python train.py --n_layer=26 --d_mlp=256 --norm_place="pre" --norm_eps=1e-05 --init_std_qkv=0.051 --init_std_up=0.051 --weight_decay=0.059 --grad_clip=1.0 --schedule="wsd" --final_lr_fraction=0.05 --batch_tokens=16384 --steps=8332
Each number is 128 + 24 x the weight over the matrix's rms, rounded and kept within 0 to 255. Layers, rows and columns count from 0. Numbers have three digits each.

# layer 23 attention output (transposed), 96x96, rms 0.449, rows 22-31,53-63,85-95, columns 0-31
127093126108113144117166095135085157133160099142111120117163110143134101099100106124095125129142
097100161120108111110114132129122146171088147085093171149129127123135093126095120073182126109128
148122111117127152105115160118079140110149148101137112123143093105143125095137106138135156125115
160131078100102150123132166149104102172089156133132096141150121129183118129144076105134068127133
148112111132088146104129091091130128109138107096160124140145151111095086124142108146137103094164
113107125125171098164113132143140140135130114133127132161114120136137088119112154136103129134077
139121121107074101150117141128110095093166126129140139125092142202110051146093112063091108083109
179114117117138123129148083111153124155145131130143145144119149136115148149113135171139140100119
084146159113142127132094166093143112142144119153113138111162159122145072116065145126135129093114
122184115139078157140150081118168111153126094174133131151138105140137120131126119097127128158132
114132116166093092160117185112112121114171134110167122124172126145120093132124110150143129120140
126078127115112147118162101129087150129153096139111116111168118145137104101091097131098125125144
090101158118115117104120117131124150173077159080092169145134121123137094124089120074180128110121
148117104118121154103116164110072140107143150100132118133150083102138140095137110133138155121111
161134072106111147117143161150096104178085162141133098148161127116187121135149069087130066124138
150104110140089151096139092093138119106139106089153115137147158109096088128143110156129106104163
111104121135165092161113129148136141131131109131126122169113125147139083109111148135102126139080
138124107111074107153108146129111096087161129138143126128103135216100054146090110056094116093113
187102117124152118129147074113159130157153126136150129136111158138121147156105121178124144110123
083154154106153131130089168094142112145136125156113137099157147127145074109065157133133121105111
128194116143076155138163074119171116158129090184134129154128118135143115131120116099122129157133
110112134146095108148120157119118120125166123133140120123167123150121101134145109129142129106136
135094120106120131120167110130088151135152101136122118126155113140139100113106116122107120126142
092105141122109128121122128129121137155095157092103163144143123133128123125096116089174130114112
150130116121119146115121144123092125123135135110137122135145105102129119114139114132140144117121
154137086116107141124146147144116110152103150130123118144155132125156114136140094107132090132126
150107102120097139110138108101134133125134104104143113146135145123113098131149120147129108100156
108110129130163108159112127147134140139123114138129119141119115138136103113123138137111137136100
132129116111085108144116134122108107110154128127139118125111132203113070136108119084097118095115
168104123121139121123137105125149123151134127126131133139119146130124147137117133164126139112134
095144145120143131136101145099137117139139123144114140114148145128144098120075145140134129102114
124168118144095142137152091119155119141136111160127130145138109134138116129123117110126133165134
# layer 23 attention value, 32x96, rms 0.381, rows 22-31, columns 0-31
149087106153126164139103137162155132123165106095113146111114146122116143140114123132098080150122
079149114094130129145155084129114126104160120127109098127123098111113160106108138126164169128095
135113101135134122131084114169180135143103128138120132147156098112081126126147138113140108103121
097145145090103152125166127127141103140129107143102173127155131095119109103160167149116123127103
154078114104127165116163169199135143165116111168116158150143123142110117136103138140076152103118
111122101135150101099150142119109139124140110162087097137136131089196132177169114129160135155125
105144166165104102082074159107123197129147114082137104151115160144135130152137103160106104105143
137119108139132137061142203131187139109120079148151117109135094112150150169137099122133138113181
140131122135120126150129086116077115109129129084156117115135105156139154150121152138142142108110
137133140129113093114142158133080129113133148118130183119145114095128141140138100175093108168111
# layer 23 MLP gate, 256x96, rms 0.184, rows 0-49, columns 0-31
133155125133123108134128141125137110128111097157153129159102157110102133143156121089138091112112
104123130148142130065146137099129099073117130141127116144115098117093141155156115104142132108131
127165118173122111106138099135141141139143129125148141126116144105170127163122133121144121111155
129159089103161117134093106151173141142094114165122167127080134146114141090089109146127145136137
103114130140170134143133126174158134149111152159130097165135154115155101113122132129115110136125
120140109125114128103114110143093147143050133126132122157093136165110120127117112137114193100141
134150120129117132100083156115125155139108157164147124138052113138112128151149141147137145140135
136146190131121103118102118082160148125116133098123142132112146155121136116103117100105182130122
159168151092133126082084117125136137162150182102112118092155126111121100142093121136116148067088
079163104142119140131095177163177117146152133082180097106140114171116127135136151129097123129147
152164110116148147143101108136149125100132127156087145127098132111140121186145165124127086123121
113134103135139131093143117128144079132112111169175137114152166131114151131133105156107106132147
097125085138107119064133127138105136169142137128121157107079157148117151172137125122150110142151
159114117150100139121140111116180114130086103162154142152108134123128131124092147120128105107137
106124144156165127102121128160151130123125191146175134142158160114070131115129115106119137145129
127102147117119126106127088119148137141102098120104138141099127120117120110117106147124165118154
162127177112109142101118112082124172136154103127139107097121099133150102186138096115127114113131
121100128116101147170094120150129149173109148142092151107122153151122095148094102118139098107175
133124145182135124125130156148102128141110119144108137117107119145118106091161098121107092099126
087127112129133068117118135167138090149132140152153137118114129167090110102123129102145091132147
125134134088122122123109158121164148215126137108130158142124105066123130169158120125175151146126
059134149111098140108143107127128153122147134100149124098122117125151122124122124131100138128111
125105114124119130143083134188131093107122129129093148122134128102107089156139114077098115110132
079125148152131144085118121137136108169091146154165122115157148117122168117166122169144128145173
101108098127099126154120171175095147177142155133138106099114083120190124171146097150134121119155
126134130105128148177133130161115103140124153120121056121110107158147151147102152147176142108162
116144147154114136115135130142169121174100165156144153121102147171127152173126102147086109092141
127130086143124149126154129132130142081126125117150126137095117100114176098170131140139141147159
070150105101118149106122122116136130162100140170158146132170139117110078134092136112113141127147
138102144112108151107110156159159149136086137212130118152119115142144126157175149080111112094161
110089140123135159136116174047128166138116111121151108120141098143125155134154102123124176143098
141114145126127151126163123133103157130116157132103127145129085091138183161168103142147124127155
138122092090113185121123107164093148140135107137133135135127173104092128148141124122156138131149
141103132150152133106164194113105139121127116146087127168113163112110108139120126117121119134127
138107117181136115102123152132115142141177089097090120086125119099115136125122144097121132128143
147140190145135149185117075129136147140139119155141144137133131089124078179111121171150149116175
106115128131136093112129125154102132117156118109118109087148111118110148102156117178150134079144
153095158065091171152133162121124132105088170129119118102123136095126138157143115079141146101119
132102116128129141135134107118145140116144134118130143122113085170131088144157130146139135109165
168133135121149104115126118095119105096103158127137096143098109137146141155137122138131123100127
118137166082108109124132127128131146181162120099139135126155142108144153098164124160157131152141
112157116108110098116173110099159129170075130157152187135110135147128125124133081137130170092135
170126124157157104105129128099097106113115160069128132130157132138113163104161107150179096109182
106106117145164160140121162124155140149152112122151120146126059117125120120124169146099116176152
096113108110116146133109136146150142140169123111130116145150163138135134118113128110114156164106
105129112170139100142106141077102094150116113136109108110088069131111175126148159149148166100117
114103144113146067096116135159121101199109097134119126126138116161139109114136152111080087086106
130149149136122118124162081078119128102111111144129166168170111134133120130101156152159111189098
113185105089124136110164123132116127110134113107163147115115120153148107154097099104159144091098
133142136139106153079140164074090084111154139127152126160141089185079141131134117148143150142118
# layer 23 MLP up, 256x96, rms 0.197, rows 0-49, columns 0-31
158120162138111127121126128109133143128116117131127110109125140156134173130141134126159097147077
140083157140105161114119130105122131107134087123115091088133143140115159128148092127123083102088
130105144123158140131136128165113110102077148119117074109122142158134129079101097136139140138171
115120166192117141154141152081148140145111108143156098121153143113136139169148137179103104115147
113122139143095122115158116152164150104108120109149128126103146158109085119069133113101145107145
095103121128115162092104138162123128147116171140105084170144097134120138162112151148074132138135
154131176093140135128179135143158121136138118064116124091176137124162119077123106063130143092146
160145155150117063084075097107148162115156114084114110117140137141153112094123119106108150129098
143129116109134148148179144146102095134107105171125122122105100139117147084142156077131147144151
071079102093149117099140110121140178110118112129176146147113129164111128071128120141126099141085
142089098145119147134135131130165135189121131124156131137134102141163094095141140121135143134100
172141118162102110102094140117187096115170149144120153153113141150087132148158111128142087111141
110152132194148115061108165139114086127123086130079118093109131137173103155092175133127100117187
182105084157099082134166109094143172117111099130142149145119144107099128141125120107149141089101
131153090110158192108107097180107143105121136129099134163118177121156094168133108095122121136111
153116153130115133115151089161134136158116092139117125115138110124119118127115152118118150125122
136098142133118170130123090153146093114119116122141081125123078132136151144147105140123184148135
178156132157087106154150142111105109143123120099104148166119135088155114149148143102177089131144
115112116112100127110174136153093127134104089124116120179121131148132132156104108064147121127149
109099119107132173100138153085109119121097132109143152128119106144135178119151127136142118112137
128142136111132110101131142134107070082148137172103100139129128140171086157144092098099134133078
152135103136115118133097115155123112169157083125100127125124131114135132146138153130147097147176
151111143099109130109133138132149148105136149125153110102135137127117127107173090139162079130122
127142157170119144132136087095134131168112149130168158171167174096145144138196093155146132183149
107125168125128159146166125154159132154131169119145115111147128138114132146155117130108155105135
135164138142134121093088119081128135129131109126138170100105100091087095101127124163095165158121
102149107112184093131108132123131100122126084177139109145170102166158131123173125126149166145131
130087111093169157160138154190080142125132119131154108159134149085118151119133116111143099124115
170090119184114125149140111182177082104081161108134091155086121122122137128117126124099104128156
142160076163111127153152133068105102141191134096130197127133095172101129086133092124137123108090
094151113135107097135114088142138142095132114166143195148095159089107117183120150146132119133148
099095125123133153132138112146088094125130111117109111130105156193136098132107126118120148073108
138119114139137126070108182102122080091126149171142120161194132148139117095109127139092159138096
098137132116145121135077125170180095112111146134116088134146119137128090112100139129151148079152
117125148143140138105154129134137114161132104123102142111110141104096175170096139130131127104146
120150129139113123111136146139141085121107117130092155139144091161111127065167129100084118150062
146192129117119143095120110098160114154117138107127161116111117167101048125118125096154147110130
140135108115093131093151131076098112138092134135171173165132095173078135116170169110155120114106
138090136116175091130087184092141124130117122130134155133091089166106122139167118116122166121134
136134152152147117109134152132110144105120130146142131130110129111150132102140127106127126077107
138114127110143147083143120141104132113134171119085123147157146083127109107135098111143094103122
120119144149108098131135147149073123147082117134087140123157120136122131082131067120119160120101
128085161118137105118145114127131103148135121134118129158171170142127125138135112146090095140125
148148140123096101140104138091133103163142076110113131080122133136132150148105141128112139114153
166159138160149102109140111154138116150153147144129092132122112148116122132147152105118081102130
098094126162111111168125138133094071122122133150066098128125107126113140109119192161127136113100
178127119131111128166128106160120130128169140111117145112094141115111135135090166125130120149105
144106144145072091133149095128125132137142108141106142113143146135152115125147192092134141134125
176109145112114110135142129129164165156123123156168113155139143123114141088141108130171145147125
122136143110150166165107118183186179102137142103108075106125141109146152126167163095117165144142
# layer 23 MLP down (transposed), 256x96, rms 0.185, rows 0-49, columns 0-31
159131126167123161137107101127103105140098137120104106111161126090197114125123141147152131111108
172147127122154146150117097132165164155202143118147159104138117112147116141091143102134125140146
162055146163128112119187146106133140141199113092143092116092116130090141120137117133142115126167
173141148185119170110158112163109085114120141150105122130173129128177080127144149121148115135127
149096116117101127116107086146116099124101129170113158167133146115094127154144139116150138057148
105107135127172143132127117141134111145120125174081125171206156136147122138093153094119119135121
124134108092118115111120188123151156135135122128149130138086127129118160131121175106086158145158
121122122133128143157137125143131110132140136172106131119135157165075137120116143134116139132100
142120161126122128170128142147159151129114113105149111100104107127135136131143105145134143162139
156170133147134128146130081093135110138138142081102144120139136198138167084094097173092137166158
142114152143153146145126149139167108122124174126090106088151143112148169091105102133160152103151
129125112071161103151120106134155147118105128118101164098170130163126132126125157141157137143143
117123138146084107125096151158153077125100132139101157164124141145156136080192099132105144160148
130108105112125156139131107121135134159143110143144159108125159097143113157104105123104127108124
147126137160106102133148109135118083165106129141137142135117110088100122122139157129128144127113
128103135127145110138116083143107127115110114131110122144117125159110139135102155097097084151149
104082135064106110155120129129178129115130092117057166092116117182109102123089108117142107125126
114123130083125128126132117113116134136113175142096115098135152148149120117149110155130121126131
110099142128144118091140111117093134142137116142147112142071110169162162075149142196150112160135
134111158159085102096147134143134138153123145159113161127154103122131100102152149136078133113105
160150116113106151174170132124118094102163170105096074178119162151133117114093149109117096149165
104105138121132146121168137122133126139149153129127104134131105151130102131127127137109121096107
138102121156103080110074127143162120143127161103126120131175125161095098139120138136102095148137
071120115132149107090116121059081151055100122110150160127167148140142146123153150092139093115135
146150120196141133121100171133136140172116174131124115173121136132139131136108134113154101146123
119104125142112134148132143118147130139109156097126075114068129140142107127101101198135153126167
132149158117140109144158153128151092147131133167172145125150107173132127113141136112135148107133
180114141154128134122090153161156151156126104145110136146089125129124135109114131132094137105131
138068119116161115135117120161163136106114136096128132066122130158110116120086134100138122144151
089121117076116146117120120143147112135122174149140121132111134128113099174140142068105169114125
136123086161108139131159138132106137122131081172118139104095177116104123113090150145145108073148
114122115142125141090118155145149128137128145120104135110115152122128087141132120077144158125116
154137100079157148143163120126126099136149129099138149118090118139130130122166170102183088107180
103091102111157109105171100111115154118126126136098147115095086100146088127164101128110110136129
136139114144142112114139129147102122125112169112114119160172143159099165150125120106153121126128
132091140113160137119100119103167139119140088085139146158083136161149115127129142144178163134111
133156137117140175103132099114111096155111143101177127105114120133121126169122105131153130155097
135099116156157141094178154112077117108157122096127110120105109136147129153180099110129106146125
126118110116135117143158104140129136132120137137100126131142091138093148116139161102152141155109
109112106130172119130124117118121157125172127094145093136117134172149124170101132155153127130073
097139148087106104154131126125093122133163104151158096119127112173122129113100091104114126147151
134099150091113125142087145107142118118130108123115147143095138114117131151149134143146147139143
126118115147144134132118107114116149092100113104094110113126157153163145106147106171135179158155
120148128148148173130137145148141129150114136141138123118124113120110133086145108101132133035143
081110096103104150147124153109123119081122115104105123139079166118135155133103132167165139123129
109115116162123101147119133148145140126128149129157121159145152147155133132125178155152140189107
137166145124144131107138103144129107132134180096100126130103143141108145143138099083163107162171
089136123125168143127132164130126106131121154114130098094135122144130133135108092145125128146141
134118133127136152142109135109168127106094184122122135089137119132117160118159130132104121136124
143149140122133163085130129131108122108135134113146124181127115171105109143165127125136092169138